config.toml
n_head = 5
n_kv_head = 5
positions = "learned"
init_std_o = 0.0
beta1 = 0.93
lr_head = 0.00367
final_lr_fraction = 0.05
Each number is 200 + 30 x the weight over its row's rms, rounded and kept within 0 to 999. Layers, rows and columns count from 0. The size before them is the row's rms in percent of the matrix's.

# layer 5 attention value, 320x320, rms 0.098, rows 264-307, columns 160-239
094,187,197,199,257,212,247,187,218,243,253,138,224,241,241,172,170,258,194,179,218,223,206,185,147,200,173,126,162,155,166,153,143,186,148,176,219,215,182,225,207,190,152,204,153,201,219,200,238,180,249,149,236,166,164,199,183,150,210,255,192,244,173,192,239,170,188,212,236,251,171,175,204,172,203,226,190,235,186,131,217
097,225,241,138,150,191,246,210,153,163,153,216,223,245,195,172,218,130,184,173,193,245,189,179,170,159,193,253,204,186,196,212,167,168,217,158,175,210,202,166,243,213,151,220,230,217,225,205,175,174,200,179,202,173,172,156,212,159,238,206,250,176,255,221,166,193,217,138,203,212,137,151,190,153,172,224,197,198,202,215,198
098,219,200,213,156,204,188,164,130,174,207,219,204,194,189,210,210,201,190,174,126,152,217,189,165,176,170,146,137,224,197,211,222,180,186,185,231,213,235,228,195,226,214,213,223,226,185,159,190,201,174,187,253,156,182,145,233,230,245,231,165,212,223,201,189,240,186,208,209,196,253,207,176,251,209,232,164,190,185,167,205
094,185,246,207,160,208,224,220,204,171,222,282,241,228,206,161,223,180,201,210,195,172,192,166,203,176,208,188,150,204,197,177,212,199,170,174,165,242,189,222,170,187,198,201,250,166,223,187,192,191,225,159,179,184,223,203,210,177,242,169,207,222,233,222,190,187,128,148,217,220,187,202,233,205,180,177,249,186,206,234,164
097,180,192,150,196,190,305,186,200,151,193,206,201,219,230,170,214,239,196,253,149,222,164,201,252,208,187,203,177,202,127,187,226,178,185,191,159,154,176,191,195,197,257,216,216,157,229,166,199,190,195,205,232,189,191,165,191,189,213,153,206,197,232,188,164,136,268,189,145,158,203,180,178,182,198,184,232,209,266,241,226
100,225,250,219,199,190,211,191,244,186,170,198,179,157,190,164,227,168,191,230,250,209,190,189,264,225,153,205,212,205,228,177,182,170,220,220,226,167,193,206,123,204,218,167,214,181,217,200,233,219,181,166,161,196,265,171,213,153,181,165,224,233,186,223,164,160,248,245,185,236,195,155,260,207,175,180,212,218,216,186,155
095,239,210,240,250,191,167,228,218,180,207,214,220,174,192,182,217,211,231,212,186,140,198,243,194,198,169,283,244,184,201,167,174,195,167,236,255,202,147,180,225,195,201,193,155,231,160,212,181,196,227,171,207,144,182,232,230,177,204,217,193,196,213,224,222,225,149,211,201,153,231,241,195,208,208,159,237,214,198,144,170
104,214,228,232,215,251,165,193,193,182,221,153,214,222,218,171,143,215,162,179,246,220,216,174,199,176,188,239,152,196,266,213,163,198,183,222,210,213,204,180,174,148,167,213,190,178,179,181,159,243,259,231,231,202,179,185,187,181,206,167,173,174,224,218,183,188,263,213,150,177,231,209,162,186,194,196,181,215,172,168,218
096,204,189,186,175,207,173,185,160,196,151,194,242,247,187,177,199,247,204,166,188,156,183,210,143,201,212,162,229,194,211,212,191,216,163,181,224,159,182,240,217,228,233,224,223,247,198,242,190,165,206,207,233,140,266,150,193,173,190,204,190,258,179,218,105,203,218,218,230,213,178,219,183,188,260,140,193,186,208,213,159
096,226,181,176,157,230,202,198,139,193,158,178,158,159,203,169,197,178,204,176,178,176,214,256,246,222,222,188,266,190,195,197,224,238,220,171,212,213,221,235,209,176,191,194,169,204,213,228,180,177,149,144,215,219,208,165,200,230,236,141,254,172,179,156,141,203,187,201,196,209,204,206,233,195,198,200,211,279,196,207,195
093,210,222,243,149,235,183,187,171,237,230,211,204,185,181,220,191,202,219,238,182,234,166,203,195,155,190,207,191,169,257,198,169,196,180,212,193,166,185,220,231,197,254,171,209,222,163,230,239,213,249,184,178,233,226,196,149,233,215,168,168,184,229,226,161,193,247,227,173,202,227,162,194,140,202,211,244,217,177,231,177
101,193,194,242,240,179,162,218,148,155,208,158,172,210,141,170,142,154,148,168,152,172,173,230,192,154,178,231,192,200,209,194,188,223,169,180,221,196,217,182,209,227,169,158,260,225,171,167,198,225,197,191,278,184,190,229,281,188,196,250,214,188,179,208,210,217,221,193,176,153,203,162,199,249,221,221,168,235,244,160,198
089,181,212,175,187,188,183,161,251,177,225,244,229,179,218,228,207,211,240,254,174,144,181,193,230,203,216,212,176,260,219,231,189,197,136,207,187,213,192,207,190,253,175,179,225,171,220,258,250,246,141,209,191,160,256,195,203,167,217,176,201,213,191,187,197,234,172,144,178,184,236,176,115,187,184,234,183,202,236,154,230
096,213,184,253,144,196,184,215,122,205,197,169,212,215,217,249,264,200,143,249,221,181,198,145,244,196,220,163,227,168,173,153,214,208,189,187,202,218,188,168,277,188,195,230,203,181,195,206,202,225,174,190,206,239,189,161,180,180,210,201,258,236,196,127,163,247,206,209,188,219,172,223,219,216,208,176,196,227,138,170,171
091,180,206,219,172,162,166,240,212,171,157,224,238,189,154,164,188,196,253,168,222,241,147,219,183,220,200,197,214,201,261,185,210,199,196,218,187,194,214,236,201,236,218,231,206,252,176,169,202,220,177,196,230,233,225,216,174,239,239,217,183,228,222,121,159,229,196,207,183,227,150,238,230,220,196,215,148,198,240,191,246
101,210,241,224,156,161,183,150,243,185,202,173,124,206,212,192,200,198,208,185,277,220,220,154,209,202,203,226,204,201,207,204,203,188,181,235,207,170,173,155,213,169,178,227,181,241,206,199,226,187,187,169,217,176,242,270,192,206,227,223,252,233,235,142,162,179,212,201,195,165,235,195,233,223,224,218,162,190,164,225,192
095,245,150,198,191,185,175,230,188,182,202,219,203,211,213,218,182,259,205,208,164,215,162,159,197,205,247,193,214,200,188,177,180,165,158,189,219,226,166,229,183,185,166,208,238,148,196,223,220,227,187,188,167,180,213,199,209,222,200,257,164,213,230,217,137,223,223,237,197,225,209,184,220,170,203,157,259,180,247,215,214
097,159,227,146,182,173,186,184,209,162,152,261,218,183,258,248,179,234,194,224,223,157,160,234,216,199,201,149,182,209,128,165,197,214,197,177,216,213,153,221,194,159,222,222,229,167,199,194,196,245,176,193,218,203,236,182,275,200,220,222,173,194,197,165,213,216,174,182,198,201,232,203,189,195,126,176,252,228,200,242,185
097,220,217,168,231,202,217,190,193,185,237,240,243,224,193,154,223,245,160,214,193,202,155,198,205,241,217,156,189,146,208,199,199,220,210,182,257,224,129,194,146,225,184,239,156,190,165,175,148,172,170,227,236,162,194,249,235,172,186,159,187,191,167,214,221,171,159,192,185,143,199,201,220,167,175,185,188,212,181,229,179
085,216,205,220,253,175,256,129,206,213,215,202,179,189,206,186,208,211,188,206,207,193,222,199,195,167,191,176,197,197,154,200,231,210,197,166,276,217,196,218,245,170,202,267,222,173,207,202,223,223,240,215,213,158,188,266,201,166,185,214,216,189,205,216,237,183,191,189,238,225,221,208,207,167,146,207,182,214,179,191,216
090,223,237,153,185,198,180,241,184,212,156,125,132,183,197,151,202,236,194,181,194,194,221,237,198,204,174,206,234,176,217,253,177,185,238,224,252,181,176,184,226,157,211,244,148,194,179,224,203,275,253,152,199,163,210,255,211,222,196,148,207,180,195,261,181,163,196,199,180,187,158,180,171,281,213,246,214,210,208,207,179
088,180,210,172,199,226,177,204,192,192,226,196,214,182,219,165,199,188,173,237,226,217,193,200,212,196,208,187,168,141,187,214,181,178,235,153,221,206,211,191,207,210,165,224,186,132,165,137,218,201,226,251,264,150,239,198,207,179,228,198,186,187,198,280,244,225,203,201,237,165,201,225,202,233,208,206,229,176,283,200,156
102,215,171,183,199,160,206,200,230,189,203,197,219,212,256,199,205,163,221,217,208,273,184,180,217,173,152,209,180,191,187,224,222,156,229,169,167,182,174,164,189,176,208,149,266,136,199,174,138,194,191,211,168,213,199,205,270,239,201,160,172,246,237,152,159,192,275,236,201,213,237,163,191,227,184,173,255,196,240,217,227
097,152,180,206,138,221,210,223,179,167,179,200,208,146,262,211,189,230,205,247,145,241,214,168,158,193,177,214,200,197,154,187,179,207,172,194,198,183,248,209,210,213,216,202,212,233,222,234,178,200,195,168,141,222,192,208,203,163,183,146,177,221,174,171,196,151,232,206,199,231,167,216,245,256,141,239,156,166,225,201,180
102,226,235,230,191,190,204,203,205,177,156,157,189,206,190,186,203,167,199,222,244,197,223,241,224,205,229,174,204,198,215,256,228,253,191,191,263,117,185,230,212,210,154,216,158,231,202,231,205,152,254,180,232,204,157,194,168,108,245,224,228,208,199,165,211,283,172,213,213,133,170,167,188,191,196,261,182,198,196,159,157
100,188,219,218,169,184,169,201,251,148,213,179,158,229,227,175,249,189,174,197,173,242,254,167,181,177,171,276,243,222,169,208,158,201,258,264,200,177,223,216,174,222,263,126,231,147,205,143,143,186,179,189,119,187,248,183,197,266,228,157,217,209,253,177,153,221,170,191,163,232,209,238,223,218,202,216,191,183,239,177,153
094,195,212,221,191,213,211,200,162,198,236,167,233,219,194,156,201,151,171,194,212,191,243,202,210,257,273,195,151,205,160,190,236,187,191,187,149,249,197,208,151,201,136,208,250,217,213,207,261,198,205,183,204,231,187,205,198,224,265,154,202,239,126,130,191,187,213,257,189,160,202,142,201,210,199,205,172,181,187,200,176
091,152,172,210,231,237,249,204,216,190,243,220,233,160,226,220,212,195,179,202,188,243,195,212,228,170,173,191,252,221,235,237,198,209,204,231,235,211,225,226,188,232,180,183,196,210,226,184,214,162,220,196,230,247,188,179,224,223,189,162,183,213,255,158,200,177,211,153,176,199,206,192,244,171,152,212,149,227,202,191,159
093,176,214,193,234,190,181,193,169,157,244,228,177,223,157,208,167,161,154,185,187,224,147,197,193,193,232,219,188,143,278,201,196,199,206,171,186,198,227,187,270,184,180,254,200,151,255,184,169,223,202,160,234,220,205,219,88,160,180,258,209,208,201,191,161,230,217,143,174,231,217,198,174,235,187,225,225,242,236,190,171
095,236,221,226,123,242,166,205,171,192,176,212,227,172,227,276,181,209,197,239,165,147,170,213,205,196,222,180,193,211,198,182,203,206,216,181,247,208,222,202,183,176,243,178,197,146,148,235,186,237,161,265,214,230,218,228,181,160,195,199,208,181,208,160,200,186,179,187,137,184,186,212,238,199,261,190,243,200,213,224,178
099,213,261,229,163,226,168,252,196,189,207,262,177,151,178,206,195,176,184,174,212,216,226,83,215,190,210,223,206,212,196,201,165,175,164,187,172,195,212,199,217,219,210,181,163,232,201,214,157,230,182,200,170,144,200,210,177,205,133,196,163,215,215,233,227,227,162,173,156,202,270,224,219,168,129,217,218,229,228,306,238
095,182,157,179,172,165,148,223,262,214,181,162,163,193,227,164,205,176,230,216,203,215,164,151,213,202,187,233,221,199,199,176,147,229,220,221,161,185,165,181,159,228,205,193,223,219,193,165,188,213,186,181,149,222,190,166,272,172,168,188,228,221,243,162,185,182,220,236,210,247,190,202,200,217,211,228,228,238,166,186,199
104,188,188,263,199,148,207,189,187,212,185,212,155,199,211,196,241,247,222,161,211,212,182,230,170,210,159,199,202,201,211,202,132,170,193,205,212,229,221,180,128,185,174,218,238,257,282,180,198,187,198,222,169,188,141,207,191,149,301,240,207,182,202,187,203,187,186,254,200,190,157,197,167,215,125,243,233,197,185,224,169
102,172,173,227,246,139,209,202,230,201,201,215,192,202,234,188,191,230,191,248,187,237,247,156,226,180,169,205,185,170,153,262,203,220,218,192,198,198,197,183,187,223,230,225,179,119,159,160,215,197,172,243,219,225,229,180,161,189,169,215,200,153,224,207,230,205,208,211,215,190,236,211,230,136,219,259,204,216,227,208,224
095,227,178,169,249,236,134,204,196,196,192,153,204,190,223,152,216,192,158,182,249,230,181,150,188,266,146,254,252,235,147,272,221,188,180,206,182,152,180,152,186,187,231,179,204,207,180,216,260,201,256,209,215,228,159,212,202,206,232,174,168,208,162,218,208,218,255,186,138,227,233,216,182,207,213,192,181,164,202,196,203
097,196,231,224,241,230,205,223,160,180,157,181,214,170,223,181,241,197,220,179,190,209,160,139,203,222,240,240,192,203,199,238,188,228,177,209,222,173,198,191,184,232,199,174,200,238,223,196,241,172,215,198,224,169,214,210,206,218,223,220,140,150,227,204,185,195,234,142,215,199,201,179,202,154,184,250,191,160,204,282,204
100,227,210,197,216,245,181,230,187,210,218,182,180,171,251,203,253,217,229,243,179,216,187,196,235,237,198,180,192,229,238,221,136,235,144,255,196,202,141,242,209,263,210,168,199,164,217,204,142,235,190,242,210,222,209,166,216,221,214,200,164,169,173,198,175,187,229,134,173,202,193,189,204,170,162,239,213,161,172,190,183
094,197,206,172,145,171,223,217,199,249,197,247,246,171,250,197,194,168,191,186,239,254,254,189,149,250,151,157,158,236,185,223,183,145,217,194,202,218,173,194,210,220,226,182,176,165,162,169,171,185,196,209,197,195,214,171,232,194,185,197,263,230,191,209,163,223,257,164,239,188,211,217,172,214,200,185,235,243,220,182,247
088,173,176,212,243,196,206,190,204,134,183,166,211,206,231,240,194,216,125,201,223,201,197,205,216,265,227,153,226,203,172,207,145,185,228,174,228,152,234,187,222,190,196,236,190,218,227,193,191,178,220,183,208,175,193,227,247,223,181,173,233,197,173,176,230,223,174,198,211,200,209,155,160,183,203,196,174,207,202,164,200
099,199,227,115,196,211,247,178,259,206,175,183,213,196,144,181,225,200,198,195,193,192,209,230,177,227,203,192,188,236,219,242,172,158,177,233,235,221,215,194,159,155,218,171,214,196,155,204,153,117,225,163,215,182,157,221,192,237,146,186,218,210,147,229,143,195,222,268,186,196,214,163,216,244,230,255,163,192,239,173,236
102,180,193,196,213,150,152,182,198,159,227,240,210,224,255,184,177,235,167,214,181,181,203,170,272,180,211,237,211,191,176,169,219,201,246,203,222,182,182,213,250,209,230,232,267,183,216,218,227,248,246,144,168,168,250,161,176,222,196,131,190,254,224,251,145,192,254,186,221,211,227,219,259,252,183,164,238,195,235,197,163
088,278,226,195,214,225,171,235,190,197,187,211,221,190,187,190,179,193,243,197,214,214,226,232,238,188,179,232,200,169,201,219,165,220,190,215,205,171,239,181,211,219,217,205,208,215,130,179,204,187,225,247,186,208,227,229,174,185,189,202,185,216,236,204,208,114,150,182,214,245,149,196,264,197,190,208,158,160,177,198,258
092,163,159,196,221,202,259,217,141,260,254,171,194,215,229,205,254,203,202,179,172,231,190,224,214,235,200,233,195,129,198,235,225,233,173,205,251,201,252,197,226,173,223,215,213,207,149,248,199,200,181,153,187,220,188,181,166,217,105,213,200,200,194,217,154,227,224,202,181,199,209,196,208,219,177,202,235,211,177,155,192
101,255,163,256,138,217,160,197,196,202,175,179,194,191,223,213,180,212,222,259,249,223,175,189,177,197,151,201,220,218,211,255,199,164,206,189,221,238,226,165,229,153,209,199,149,181,197,184,185,250,227,228,224,210,190,216,171,240,159,209,204,161,239,236,146,193,232,214,193,189,200,211,189,212,206,153,192,179,168,234,210
# layer 5 attention output (transposed), 320x320, rms 0.0832, rows 264-307, columns 160-239
105,232,250,173,205,202,149,260,142,205,134,261,181,183,144,164,258,176,218,208,189,191,208,162,223,175,191,203,186,236,212,159,155,217,235,168,177,269,191,144,192,208,222,196,211,176,182,235,170,228,169,197,204,238,213,249,305,210,171,142,205,198,205,237,194,246,217,179,167,192,237,236,220,170,230,199,211,179,206,162,185
102,217,195,224,241,209,150,193,249,224,215,214,199,252,194,216,202,269,214,145,221,144,151,159,210,171,212,169,191,207,268,259,193,165,166,161,201,198,215,246,193,180,174,205,242,178,164,136,205,193,253,149,189,253,211,168,217,214,222,215,176,192,196,172,218,180,138,212,183,173,258,262,215,244,236,213,176,171,219,192,191
105,192,221,217,213,204,195,206,209,262,209,138,213,198,226,170,207,216,206,189,230,236,215,238,238,231,243,179,154,170,148,120,189,203,202,208,219,169,193,227,246,191,243,206,200,200,175,257,240,224,223,181,171,199,225,176,199,212,176,153,206,185,173,226,170,194,214,244,156,200,154,245,184,194,163,179,281,214,220,229,232
102,253,210,197,218,183,195,128,192,198,173,191,208,172,196,189,180,200,218,222,195,246,170,205,195,239,199,190,205,226,181,214,239,194,218,195,230,154,196,195,222,177,220,191,171,170,164,219,235,206,236,215,239,272,202,176,208,194,178,207,229,173,174,219,121,230,224,216,208,172,185,170,173,226,206,206,200,188,245,171,187
102,240,241,234,188,206,172,210,210,200,176,179,197,222,177,253,183,227,176,120,236,156,189,201,186,240,243,194,236,217,254,247,235,197,200,173,249,215,259,240,213,181,178,203,138,220,191,161,223,204,179,203,166,200,173,190,222,226,136,163,210,213,215,222,231,253,239,235,209,222,175,208,232,248,236,210,233,164,153,212,186
106,180,195,216,237,221,244,227,143,182,182,148,172,205,237,233,151,221,200,200,227,180,229,249,190,209,190,201,207,193,205,226,169,208,151,214,206,260,207,237,230,209,191,218,179,218,190,202,190,202,195,196,192,188,204,177,185,214,169,234,172,231,219,168,206,210,186,204,224,195,235,216,170,228,198,172,192,160,174,174,190
100,222,171,209,186,174,220,177,245,233,178,156,208,225,218,185,180,198,183,196,225,238,188,177,207,174,234,219,200,241,197,221,225,196,203,181,151,211,255,171,193,198,206,217,187,193,196,137,134,217,228,235,204,187,227,219,205,185,220,244,186,216,218,169,182,165,163,190,196,230,200,157,219,184,156,244,161,209,186,198,189
104,169,160,224,168,163,233,229,211,214,177,159,178,206,206,244,252,204,194,223,166,236,178,171,176,171,177,218,221,203,178,110,209,225,244,273,193,206,203,230,187,242,183,254,179,243,164,182,130,189,170,179,179,238,256,196,218,202,204,231,193,223,186,209,253,186,206,172,240,189,193,188,242,164,188,166,171,169,233,174,164
105,178,135,254,236,207,189,195,213,162,261,187,233,218,208,174,254,190,178,170,164,193,211,203,212,250,179,224,195,217,235,199,212,181,255,151,194,207,228,196,167,242,166,177,166,203,214,150,193,208,195,211,175,217,168,224,202,201,226,189,213,164,228,162,164,204,190,146,191,198,200,261,193,215,179,208,227,159,228,252,207
101,242,150,193,215,164,171,172,160,217,247,259,212,243,174,245,218,210,199,188,202,211,205,208,142,184,240,161,192,187,126,247,211,227,164,206,182,189,226,209,210,229,196,179,136,155,212,164,254,248,224,201,219,174,166,207,199,239,199,200,222,230,226,237,191,185,211,227,238,253,163,188,151,210,200,218,239,177,152,206,262
099,182,208,234,218,119,226,174,232,207,161,212,199,175,237,160,213,220,199,191,238,148,192,174,169,212,206,261,214,187,210,259,229,204,190,183,220,201,185,210,220,129,221,155,197,176,179,153,207,151,207,199,240,172,177,234,192,166,168,258,221,215,221,146,258,227,199,154,225,221,143,252,146,223,184,166,189,169,227,203,190
106,209,176,191,155,222,189,181,197,247,239,223,157,222,228,176,197,223,240,227,170,194,211,197,153,244,264,178,153,204,157,144,183,208,197,175,238,173,191,193,211,161,216,194,194,216,211,193,173,172,174,210,165,170,219,254,171,151,201,166,223,155,236,153,206,182,168,202,195,268,209,238,217,221,226,231,188,171,171,249,217
098,167,189,191,171,231,196,248,219,209,207,157,214,196,198,198,156,181,153,140,212,222,222,210,180,214,209,197,210,178,196,188,203,184,223,214,192,185,183,219,234,187,186,203,227,179,181,195,198,190,195,232,234,265,204,153,171,192,195,207,187,230,205,158,189,133,226,260,208,194,175,198,278,223,200,198,179,164,145,234,159
107,185,116,206,184,121,194,185,234,234,186,171,213,224,181,215,275,210,193,169,217,171,209,240,227,197,191,201,198,190,179,259,175,218,227,153,194,200,199,229,186,155,225,196,196,211,184,141,222,212,196,241,189,186,203,201,189,198,215,160,150,167,191,190,201,201,209,233,191,160,219,197,166,178,228,204,223,174,217,204,209
097,240,129,176,209,205,207,189,195,232,236,159,155,187,222,208,135,219,158,193,208,241,178,213,179,180,185,225,250,202,202,189,172,193,171,207,197,228,198,178,164,268,202,202,171,90,233,208,166,196,213,216,238,151,218,163,247,178,184,188,199,176,240,202,175,174,161,233,218,198,219,178,184,256,198,193,164,227,252,203,142
107,208,159,151,216,222,201,264,202,210,140,184,206,195,158,222,135,190,226,179,213,185,218,239,197,218,236,220,171,195,178,149,190,233,199,193,214,188,200,203,220,250,218,158,153,199,205,128,194,199,139,183,192,231,212,163,181,130,195,221,180,177,201,222,222,223,183,207,193,207,179,197,157,199,182,175,217,216,237,152,234
102,191,213,194,200,187,251,207,174,179,169,169,207,171,241,179,226,137,203,177,203,224,217,238,263,218,140,229,176,171,247,251,190,209,197,215,180,172,189,196,192,236,219,219,176,215,200,150,195,178,181,204,210,202,157,186,208,225,206,199,253,199,191,233,197,212,186,175,129,216,215,128,176,236,199,205,155,209,152,206,248
096,211,224,229,227,167,197,202,191,221,220,177,182,180,199,256,207,170,168,196,191,288,208,237,241,208,234,214,203,237,239,262,203,154,132,235,221,191,220,220,230,213,218,181,193,194,192,230,298,208,239,176,165,221,184,214,174,191,149,163,231,165,197,179,178,170,201,222,162,162,192,161,201,181,248,231,186,199,154,230,213
109,233,278,176,172,183,224,194,168,203,236,183,209,183,186,198,169,227,212,117,161,167,202,205,168,217,169,227,172,203,200,179,212,140,239,225,228,154,243,180,214,237,218,176,238,219,171,234,235,223,266,207,168,196,159,183,157,227,222,176,227,219,219,219,198,190,220,200,233,200,226,176,214,186,213,234,192,201,169,214,191
089,203,221,197,208,194,152,198,184,186,153,190,193,230,180,214,194,229,201,204,232,217,208,178,164,205,196,239,224,199,226,133,263,178,214,188,165,211,167,227,137,258,240,192,192,241,188,180,138,239,230,178,221,262,191,205,210,240,191,169,183,190,191,209,152,175,193,191,170,182,279,168,219,268,207,191,169,196,236,189,229
097,178,153,217,209,222,196,179,199,207,255,209,221,204,238,219,206,172,233,199,278,163,228,179,230,201,203,210,247,252,188,97,222,211,214,177,227,191,167,226,177,230,196,195,239,160,207,130,175,138,198,211,173,208,206,221,217,192,168,225,210,221,195,215,257,237,192,194,241,215,215,166,202,125,159,229,191,181,148,202,186
103,219,194,187,192,215,226,218,210,184,157,213,163,167,192,193,191,207,198,158,197,177,190,237,187,231,154,284,251,204,219,193,257,216,189,224,161,204,195,247,171,171,198,184,186,234,186,233,165,156,248,166,180,245,216,205,208,172,217,184,165,168,203,189,170,212,188,234,188,199,187,227,213,208,177,175,130,275,192,199,224
104,220,180,215,212,263,216,256,208,138,216,172,159,181,212,190,164,167,161,202,170,139,223,197,211,250,198,232,237,194,251,174,169,241,178,226,219,256,248,214,188,203,179,202,195,167,228,190,235,221,171,227,206,205,155,223,147,185,218,212,205,170,210,231,297,213,184,209,166,211,131,239,169,173,188,237,220,227,158,233,171
100,221,203,206,226,173,148,147,251,226,221,177,216,191,186,196,217,175,171,220,213,127,191,174,250,199,203,147,156,219,216,223,224,188,214,217,214,221,205,174,178,160,217,232,185,197,223,214,221,211,210,202,216,195,203,146,187,222,141,246,238,197,248,197,217,216,197,199,177,201,208,176,139,164,232,141,199,178,241,154,211
108,206,171,166,253,226,197,122,222,246,193,196,203,224,183,216,166,265,190,195,222,188,160,186,210,246,191,261,208,205,221,207,157,204,207,261,170,250,193,189,205,161,236,131,182,242,215,209,187,177,201,236,189,175,224,190,180,224,207,247,208,206,236,193,165,184,171,226,213,203,190,202,251,176,238,192,278,165,190,200,187
103,203,155,200,219,152,259,192,165,188,201,178,203,151,223,175,146,202,191,204,192,193,140,206,175,202,233,231,178,169,218,238,189,240,153,247,223,206,183,209,222,198,198,222,180,172,214,263,241,184,160,211,204,191,168,181,126,152,189,238,179,187,158,209,298,182,175,260,168,182,158,152,186,206,121,136,176,217,213,239,216
102,179,135,156,211,246,154,266,225,226,172,202,221,192,168,268,211,205,164,189,205,239,211,206,232,241,157,195,211,216,166,148,182,171,153,210,217,236,194,214,214,168,264,202,191,206,183,173,158,229,183,156,186,203,206,204,249,225,217,230,211,157,228,191,219,196,244,173,198,219,197,206,186,138,279,176,222,195,227,171,243
097,230,185,199,157,186,179,148,168,175,149,201,206,220,190,246,230,173,203,225,181,150,190,191,249,217,169,226,212,168,187,270,169,194,249,175,188,161,135,171,196,183,176,224,227,181,215,215,177,197,134,211,174,235,235,204,166,183,202,229,212,215,147,206,201,229,186,202,192,241,204,225,243,285,222,168,226,177,212,210,164
100,227,194,167,197,215,218,158,243,195,141,136,196,169,228,187,218,211,185,191,237,154,214,218,195,196,197,238,226,188,105,232,187,250,215,241,207,208,166,211,194,215,199,209,203,195,176,178,206,152,177,237,198,240,215,159,227,185,205,173,186,173,247,187,184,212,199,225,233,213,173,250,205,221,247,208,201,188,187,190,151
106,173,202,198,199,166,236,248,231,214,211,215,185,185,174,218,240,200,211,189,222,239,213,226,189,187,192,195,168,190,204,223,182,182,198,226,208,197,218,190,274,187,195,155,177,227,157,163,227,203,224,167,205,177,186,161,207,209,191,184,205,233,246,181,226,211,190,191,209,231,154,155,208,262,163,246,236,206,192,246,183
103,203,193,175,199,197,213,205,213,177,221,182,227,147,145,208,232,179,194,247,186,232,187,235,233,198,193,206,169,174,229,153,191,251,217,254,172,227,207,236,263,163,196,195,193,196,186,190,206,212,239,212,149,244,185,215,198,111,238,231,250,195,180,146,186,140,187,230,245,252,145,238,136,198,230,190,180,192,169,110,247
097,199,176,181,188,251,178,177,167,211,230,177,261,215,194,199,159,185,178,204,195,191,165,190,192,206,215,207,182,172,149,152,191,200,175,229,228,142,259,207,198,208,170,150,191,186,203,211,197,247,203,241,202,233,176,159,142,169,202,199,241,194,216,195,242,250,209,153,226,192,191,183,172,214,194,181,129,233,157,252,220
105,230,201,211,257,268,169,229,221,228,194,216,177,197,178,180,154,231,190,264,216,214,189,186,205,187,170,242,213,192,169,206,228,180,186,187,183,142,189,236,237,236,229,181,201,194,186,208,174,168,184,216,197,205,213,153,201,208,154,189,177,196,191,219,234,258,175,202,190,172,258,176,197,227,226,165,183,180,241,171,240
108,262,236,189,175,192,227,200,185,198,225,209,214,169,139,214,201,171,184,173,225,188,212,171,250,206,209,203,192,187,273,214,226,223,212,258,210,191,200,230,243,116,215,215,193,243,225,263,156,273,232,202,180,157,212,201,234,180,214,180,153,214,194,179,198,202,215,201,170,159,185,199,222,254,158,149,221,205,137,202,132
104,213,238,258,162,220,236,215,166,259,231,229,231,244,171,201,143,170,192,238,223,230,197,230,218,192,208,201,149,160,360,183,185,227,238,223,203,218,182,211,221,198,185,189,245,213,235,249,130,218,156,145,213,162,152,218,216,176,213,239,201,187,222,185,232,186,180,240,178,177,177,229,239,195,161,215,219,264,188,207,158
097,211,189,253,209,178,164,169,186,185,166,178,205,216,167,224,186,175,182,213,162,162,158,221,178,196,155,205,238,237,226,145,213,232,251,216,188,186,193,224,261,203,209,184,218,176,243,204,164,202,199,169,150,202,206,218,198,167,231,168,199,224,155,246,220,192,232,225,233,202,153,214,195,254,230,143,200,226,174,178,171
104,171,240,159,261,183,238,203,210,199,212,200,154,144,234,200,132,184,200,113,225,279,284,163,183,256,178,240,177,213,216,220,185,158,246,204,243,164,259,238,236,173,226,153,189,211,240,221,281,205,197,240,180,176,191,206,261,190,146,169,173,221,178,178,220,187,235,235,193,225,229,189,151,208,255,204,270,199,199,202,200
101,198,208,212,182,232,215,170,196,200,160,200,197,192,203,226,226,196,219,166,215,203,243,156,278,152,241,203,204,195,178,211,177,254,209,193,176,173,207,165,251,184,172,219,207,160,236,250,225,198,115,193,212,179,163,219,157,187,213,270,141,206,187,232,174,193,204,220,176,202,212,186,185,180,197,186,193,198,201,204,166
092,179,159,219,192,215,284,219,257,234,164,254,191,188,131,197,172,210,202,188,226,209,247,181,190,216,210,128,245,190,152,203,176,224,176,182,229,203,153,242,211,214,195,156,192,183,170,240,238,186,213,168,172,205,190,205,193,153,186,226,165,239,208,177,142,174,201,150,145,248,259,211,237,235,218,190,228,194,195,209,243
106,195,200,166,211,180,183,166,194,215,158,241,189,247,230,195,174,208,190,208,198,203,215,179,187,198,242,201,179,183,195,115,202,163,197,203,180,161,201,198,242,254,192,237,196,197,246,236,195,225,128,158,225,227,215,196,179,161,166,227,159,184,234,191,232,217,199,158,192,221,158,220,184,271,190,126,208,195,224,190,231
109,228,160,235,187,207,268,193,201,216,207,177,200,189,234,245,190,182,246,228,185,168,231,213,187,218,161,182,223,211,216,210,155,177,166,234,187,229,222,192,171,216,195,201,185,224,243,205,217,171,172,210,213,231,160,185,173,200,202,226,237,214,249,182,257,203,179,212,224,194,136,201,157,194,199,147,187,209,184,237,265
089,173,194,235,197,137,203,144,212,224,206,145,170,238,194,218,180,199,188,174,177,188,224,146,216,241,206,165,228,159,252,200,206,180,164,196,175,205,185,170,230,176,220,192,240,174,249,194,162,230,185,238,226,187,200,232,149,144,208,204,225,229,197,188,231,240,227,206,220,191,248,228,213,302,155,193,251,235,252,159,169
101,241,190,240,196,171,211,100,209,179,155,188,205,261,221,194,222,185,249,225,267,189,240,176,188,195,177,239,250,184,244,206,180,207,228,218,201,195,149,207,159,182,153,158,217,195,187,190,181,206,196,209,222,215,169,215,216,208,283,189,189,177,189,239,199,207,197,228,214,181,202,230,195,167,230,174,208,210,231,183,181
105,203,201,240,225,186,181,229,188,185,222,224,192,202,193,203,231,179,201,223,180,199,238,219,154,165,163,207,190,162,144,118,240,204,204,198,178,154,205,229,239,213,218,223,206,212,217,181,186,229,220,207,243,204,258,159,196,206,171,145,212,239,178,156,185,233,211,241,162,237,205,188,224,149,206,148,188,237,226,205,162